From a checkpoint of a small transformer trained on Wikipedia.
Architecture: LayerNorm before each block, rotary positions, biases, untied embeddings, attention and MLP in parallel.
Each number is 200 + 20 x the weight over its row's rms, rounded and kept within 0 to 999. Layers, rows and columns count from 0. The size before them is the row's rms in percent of the matrix's.

# o: layer 6 attention output (transposed), 256x256, rms 0.0526, rows 180-204, columns 192-255
# v: layer 6 attention value, 256x256, rms 0.0238, rows 181-204, columns 192-255
o180,099,198,221,204,201,220,197,231,197,185,168,164,198,156,153,224,188,198,209,205,214,190,158,201,202,162,243,205,181,194,183,193,229,207,166,251,206,218,194,179,203,195,183,240,218,201,204,209,219,198,226,190,216,192,252,203,162,181,166,189,224,168,216,201,195
v181,099,221,174,203,206,202,221,187,241,194,198,218,175,162,199,210,188,200,213,184,190,241,244,203,195,179,185,226,174,195,211,182,185,190,228,212,201,176,207,217,198,218,177,204,179,195,187,241,223,164,176,214,240,212,221,186,218,189,227,200,215,207,216,194,183
o181,099,226,205,193,195,213,186,278,194,212,152,200,185,209,199,206,201,186,231,201,194,218,195,171,199,216,207,244,206,215,190,245,228,223,164,201,192,221,210,187,167,189,198,222,221,205,223,148,202,195,197,213,184,154,213,195,211,227,225,196,182,189,229,190,172
v182,110,236,224,198,179,203,168,213,204,191,181,194,237,201,189,202,195,183,187,224,207,162,172,199,180,208,219,187,193,190,172,213,211,169,202,220,218,205,221,181,229,186,209,169,189,220,235,200,185,215,215,183,198,161,209,222,178,198,211,252,196,140,185,191,216
o182,106,149,205,179,190,212,218,162,228,225,260,208,209,200,198,206,199,215,195,178,176,205,189,251,214,208,244,162,229,169,211,153,197,206,223,189,176,179,202,174,204,193,233,192,199,200,170,193,206,210,209,198,208,223,181,211,207,209,203,173,207,216,181,187,247
v183,093,175,209,214,207,234,229,207,185,224,188,178,223,193,206,168,221,203,194,208,254,185,189,209,186,203,173,218,199,193,192,165,233,213,236,209,239,214,191,184,216,205,206,186,197,218,190,196,199,206,206,184,214,230,187,161,203,183,157,214,218,215,176,167,194
o183,090,222,184,185,191,205,193,220,193,189,192,198,206,212,207,191,189,228,203,149,174,178,207,196,200,208,200,189,209,197,187,214,202,197,183,224,200,243,184,167,229,201,217,206,202,166,231,215,183,181,206,189,195,194,177,205,183,234,186,204,131,214,212,213,207
v184,110,242,196,212,210,189,175,168,210,190,201,206,167,195,202,228,200,199,221,213,192,261,185,170,222,214,224,189,231,212,202,205,198,196,199,200,172,201,217,214,232,185,205,187,206,220,257,221,215,186,213,204,230,204,206,200,171,206,214,179,221,245,189,237,251
o184,107,175,199,190,169,206,214,186,200,194,204,210,197,212,217,199,192,186,209,197,188,194,190,280,205,214,200,168,216,200,209,131,172,167,233,180,246,185,195,199,214,215,200,179,176,198,194,178,210,164,208,205,175,191,174,195,218,219,177,225,196,204,214,212,183
v185,117,225,182,210,207,200,208,185,195,222,156,237,199,221,201,220,215,188,199,189,220,183,223,215,195,184,193,212,201,213,191,221,199,202,208,182,177,193,190,211,231,168,203,207,156,209,214,258,210,220,210,221,208,208,200,134,198,206,184,201,189,207,185,198,176
o185,111,182,216,210,182,231,185,221,194,204,181,186,196,207,182,199,178,207,203,233,172,237,198,244,217,215,235,172,187,163,212,181,186,177,209,225,226,210,203,197,200,196,207,198,205,212,176,164,226,197,223,209,200,204,217,211,197,197,231,186,181,202,196,213,164
v186,112,194,193,186,229,203,217,205,194,189,178,220,178,201,199,222,191,184,215,209,191,202,200,168,230,194,208,186,167,186,237,220,209,212,189,210,182,201,187,184,215,197,175,196,198,221,215,174,211,199,223,227,218,194,210,172,184,181,191,178,200,276,206,191,203
o186,106,171,200,211,181,203,191,206,169,196,178,194,195,218,215,215,186,201,202,195,216,182,207,232,210,205,194,195,216,220,215,159,176,137,212,178,220,211,185,195,217,211,217,218,184,185,200,221,227,161,177,182,171,217,184,210,196,218,185,225,187,206,197,207,186
v187,111,191,199,235,190,235,258,196,184,222,199,215,190,210,213,193,207,222,195,186,182,206,169,191,176,208,160,200,263,212,198,192,185,200,209,203,220,184,206,202,183,192,191,189,202,187,202,220,192,188,213,172,208,227,207,194,192,215,172,207,205,178,223,209,215
o187,111,198,205,190,192,241,197,250,217,197,167,189,189,204,187,203,196,218,233,184,200,206,172,206,215,217,229,197,184,192,215,228,236,222,181,233,188,238,168,141,218,183,202,241,207,192,230,155,199,211,215,169,203,183,230,226,190,255,199,192,176,192,194,193,190
v188,095,210,162,180,183,169,226,208,183,180,202,204,199,190,191,193,200,194,179,237,201,187,206,203,216,208,178,206,164,202,192,200,202,214,188,208,217,155,213,206,197,161,232,198,176,189,206,231,215,207,232,224,188,167,214,185,201,179,225,235,205,171,193,178,228
o188,102,166,201,217,195,216,206,231,206,231,199,202,215,226,216,205,197,191,197,176,186,253,181,240,207,209,214,190,220,178,197,193,218,193,200,182,172,200,211,186,231,196,220,186,212,195,181,165,175,188,194,193,184,198,162,211,206,240,235,171,201,233,198,198,186
v189,107,212,215,163,199,188,182,188,174,207,210,214,243,191,192,170,228,195,196,191,197,173,196,214,170,205,222,195,194,205,172,221,192,247,221,205,196,185,212,211,202,194,230,159,174,215,192,202,193,202,258,202,189,213,201,193,186,190,206,205,201,179,173,169,224
o189,108,193,196,219,201,177,216,152,197,209,227,202,212,231,240,188,204,199,186,200,192,207,227,225,222,207,166,178,205,174,213,178,157,181,245,141,217,174,194,203,218,215,196,151,182,207,185,229,201,215,184,208,191,200,166,202,201,215,219,208,201,239,185,207,201
v190,109,195,172,163,213,184,197,178,221,201,217,202,183,182,193,187,172,191,203,180,182,168,245,201,172,200,212,195,175,208,217,221,193,197,177,199,170,202,174,205,159,209,209,162,179,190,165,176,206,202,226,199,207,210,210,200,204,180,223,162,205,218,180,204,170
o190,107,224,196,173,210,214,187,246,196,210,172,204,213,197,223,206,194,216,196,197,189,218,204,186,203,231,194,233,186,179,204,240,191,213,203,188,204,232,198,204,188,208,204,212,209,214,206,154,192,209,192,193,168,163,230,200,223,231,248,189,184,190,212,196,171
v191,110,207,212,209,204,185,163,185,184,218,225,204,212,227,218,197,180,208,213,187,226,200,164,201,179,203,167,217,224,179,196,244,199,197,208,226,202,193,217,181,174,209,205,207,220,222,201,207,173,186,203,219,187,210,203,216,193,195,178,180,200,201,209,232,231
o191,108,168,176,198,181,200,205,187,221,203,203,203,197,234,220,163,225,197,194,212,245,185,197,203,218,240,191,187,183,193,204,182,176,174,230,198,222,202,171,171,202,205,190,165,159,194,197,180,198,204,201,198,196,211,168,249,198,239,188,199,225,202,176,213,217
v192,106,202,223,199,190,226,177,196,171,191,200,211,188,184,193,210,240,195,225,198,242,196,157,184,223,197,216,186,206,184,212,208,195,203,209,133,204,224,187,192,182,220,196,194,226,202,219,206,197,203,163,162,194,204,211,180,194,211,182,163,192,236,188,227,239
o192,106,208,199,187,215,228,194,161,210,185,200,196,200,183,190,178,202,192,196,216,237,202,214,197,186,182,194,180,178,216,200,192,183,191,213,246,233,186,190,216,179,207,181,204,183,227,204,190,233,197,221,228,188,204,239,174,184,149,152,231,209,185,201,202,246
v193,110,192,205,161,165,222,178,195,220,212,206,184,228,205,172,202,212,196,207,222,212,180,166,233,213,196,240,200,200,215,158,200,192,219,190,225,229,183,209,192,165,216,209,203,184,212,202,175,198,198,182,171,176,210,209,193,207,225,164,227,205,197,187,187,175
o193,111,208,194,194,207,187,204,123,198,200,217,217,231,188,223,187,222,206,194,217,201,197,226,185,216,199,189,192,174,192,217,209,177,247,230,203,206,191,205,210,192,215,204,168,197,207,191,202,187,217,218,239,211,200,228,170,198,135,220,218,183,214,181,221,217
v194,116,204,184,238,195,212,205,217,210,224,213,179,209,188,192,193,195,207,188,182,152,208,242,218,181,217,184,217,149,198,193,160,204,213,209,211,201,197,216,238,182,225,196,211,182,184,164,220,200,197,200,189,191,180,193,225,229,194,227,246,193,172,195,181,194
o194,114,235,205,185,199,180,193,232,213,199,183,200,202,180,184,198,194,199,201,200,210,210,191,138,176,207,204,248,190,190,152,266,209,243,179,197,156,186,208,208,165,196,212,189,216,216,214,184,197,216,193,217,207,178,224,193,210,186,240,163,207,181,224,202,191
v195,123,199,163,214,193,188,174,184,199,214,186,186,206,187,208,214,189,195,198,177,199,172,221,221,162,209,180,223,217,190,196,175,195,197,208,206,180,155,185,189,184,185,246,205,179,183,161,232,191,205,210,223,192,171,197,172,191,171,215,210,208,189,198,180,198
o195,117,224,169,199,219,206,213,268,210,225,209,205,203,232,227,184,211,203,198,193,163,232,210,183,206,228,191,233,189,170,180,237,218,232,166,182,196,205,227,216,207,175,207,185,208,190,222,164,174,223,189,218,213,194,166,212,215,243,256,161,204,201,218,180,168
v196,118,216,229,205,212,170,207,215,178,210,212,178,217,200,207,211,219,187,178,223,206,208,167,188,207,225,196,200,211,192,174,177,197,201,230,220,203,163,258,185,209,184,208,234,222,212,205,220,175,205,155,214,191,184,176,206,208,192,218,210,200,167,225,201,236
o196,115,181,190,204,183,214,198,174,222,194,222,231,215,211,204,187,216,199,206,186,210,191,186,213,196,196,213,174,220,219,209,174,215,202,206,196,174,180,203,178,219,186,216,176,179,196,188,205,201,192,208,218,202,246,145,213,201,211,194,191,194,210,166,201,259
v197,102,241,185,216,186,187,192,170,176,214,175,173,203,217,223,186,210,167,210,188,244,203,255,242,187,170,197,203,216,213,177,211,225,209,220,204,165,196,194,178,201,174,224,198,183,200,178,218,186,205,223,190,177,204,216,190,203,237,199,227,169,159,200,206,203
o197,101,215,192,201,215,187,206,185,209,207,216,198,211,233,170,183,210,206,190,216,154,209,190,211,211,197,199,229,198,183,196,221,179,204,205,207,199,196,217,241,186,178,205,172,230,193,189,232,218,212,210,200,230,219,181,201,190,191,247,195,202,225,182,188,207
v198,107,171,248,218,215,198,207,195,181,198,221,150,216,204,183,173,200,217,204,207,235,218,177,192,208,200,187,169,208,190,190,200,216,194,231,215,194,229,232,196,170,196,178,237,236,193,210,191,179,202,147,194,196,198,192,266,227,212,184,199,187,196,231,212,199
o198,111,187,212,187,184,194,201,170,212,167,203,215,192,180,186,190,201,200,195,204,202,165,193,175,184,182,180,183,213,228,208,186,191,183,190,236,191,200,187,188,188,203,206,207,183,214,204,229,229,186,197,209,225,218,228,204,183,164,163,197,220,175,170,195,251
v199,104,186,199,210,157,232,171,205,242,214,203,186,213,209,168,223,192,209,227,189,192,175,191,232,201,168,230,204,183,190,203,171,206,175,197,221,221,228,206,212,200,188,183,196,212,206,192,210,190,207,199,187,197,199,198,211,202,205,185,230,205,191,209,220,172
o199,104,228,198,179,209,176,206,185,187,184,190,207,190,170,190,204,191,223,191,192,192,179,220,156,197,217,207,213,167,216,183,223,198,255,192,200,180,198,206,213,159,211,196,220,204,217,209,196,193,202,184,196,208,190,236,166,232,162,189,215,201,193,232,187,192
v200,095,184,199,205,212,209,215,192,191,202,199,188,186,180,197,176,218,187,211,210,200,196,179,222,219,214,203,196,238,236,225,152,145,176,228,203,242,170,215,190,140,237,191,212,201,199,193,220,215,202,142,208,211,195,197,219,192,203,191,195,207,227,198,184,211
o200,094,218,185,198,214,215,195,216,170,198,177,222,213,207,203,175,218,166,230,197,243,192,222,159,196,191,159,224,179,238,195,230,226,222,179,225,186,216,225,205,197,188,165,212,185,192,228,175,176,182,197,224,175,195,179,187,203,189,175,220,197,200,191,212,219
v201,091,185,230,174,219,177,200,199,193,202,205,223,233,176,219,208,196,195,208,217,202,225,169,175,206,197,164,174,193,203,238,231,221,214,204,191,204,219,177,189,201,239,192,228,223,192,215,173,220,186,189,190,201,219,214,247,199,180,202,159,215,193,238,209,207
o201,087,192,200,210,216,180,203,213,199,199,201,185,182,219,188,200,209,186,185,165,230,185,202,200,204,174,204,185,238,212,178,191,203,172,198,199,208,195,209,197,208,187,168,209,206,201,190,216,206,181,176,174,183,208,172,228,195,218,173,207,258,190,188,203,195
v202,114,215,195,212,192,232,163,217,242,213,210,171,186,192,203,209,170,208,210,197,187,216,204,220,202,190,234,231,168,190,183,179,211,221,189,187,217,209,154,186,219,162,215,181,218,211,209,177,182,220,207,194,203,212,206,177,210,188,178,183,209,249,202,157,192
o202,112,247,203,186,198,192,199,142,196,208,205,218,188,193,215,204,208,195,192,204,182,197,240,165,189,212,182,221,207,195,206,223,172,228,211,166,208,187,211,253,169,233,211,206,195,178,205,221,215,217,193,199,204,202,244,186,188,198,200,249,181,217,235,186,190
v203,105,181,195,218,215,200,219,210,232,206,208,180,185,171,165,180,178,189,214,189,186,233,206,210,210,185,193,204,187,203,227,168,224,184,201,218,220,197,197,211,205,206,199,199,213,200,170,178,229,193,193,192,219,187,188,209,215,189,202,227,203,195,210,183,172
o203,104,220,191,192,203,190,182,242,182,202,176,210,213,162,188,200,197,215,211,194,185,182,188,151,187,207,208,241,199,225,186,251,220,241,166,223,167,223,214,201,179,183,187,226,219,192,214,200,178,208,205,193,206,176,230,175,208,183,202,188,181,189,211,204,202
v204,103,195,189,224,207,202,191,224,199,192,212,220,224,157,189,193,226,196,182,209,211,167,170,200,200,201,240,178,180,200,209,185,205,195,173,202,192,197,197,210,173,233,224,209,216,183,192,191,186,213,183,215,190,182,194,212,204,185,182,182,223,169,192,183,212
o204,101,204,185,177,209,209,191,181,172,204,232,217,219,193,198,168,194,226,174,174,233,178,223,174,166,194,177,201,182,222,186,199,205,211,207,204,170,199,231,224,203,200,193,179,174,213,184,219,169,211,194,193,179,207,175,183,198,182,209,212,174,190,168,204,255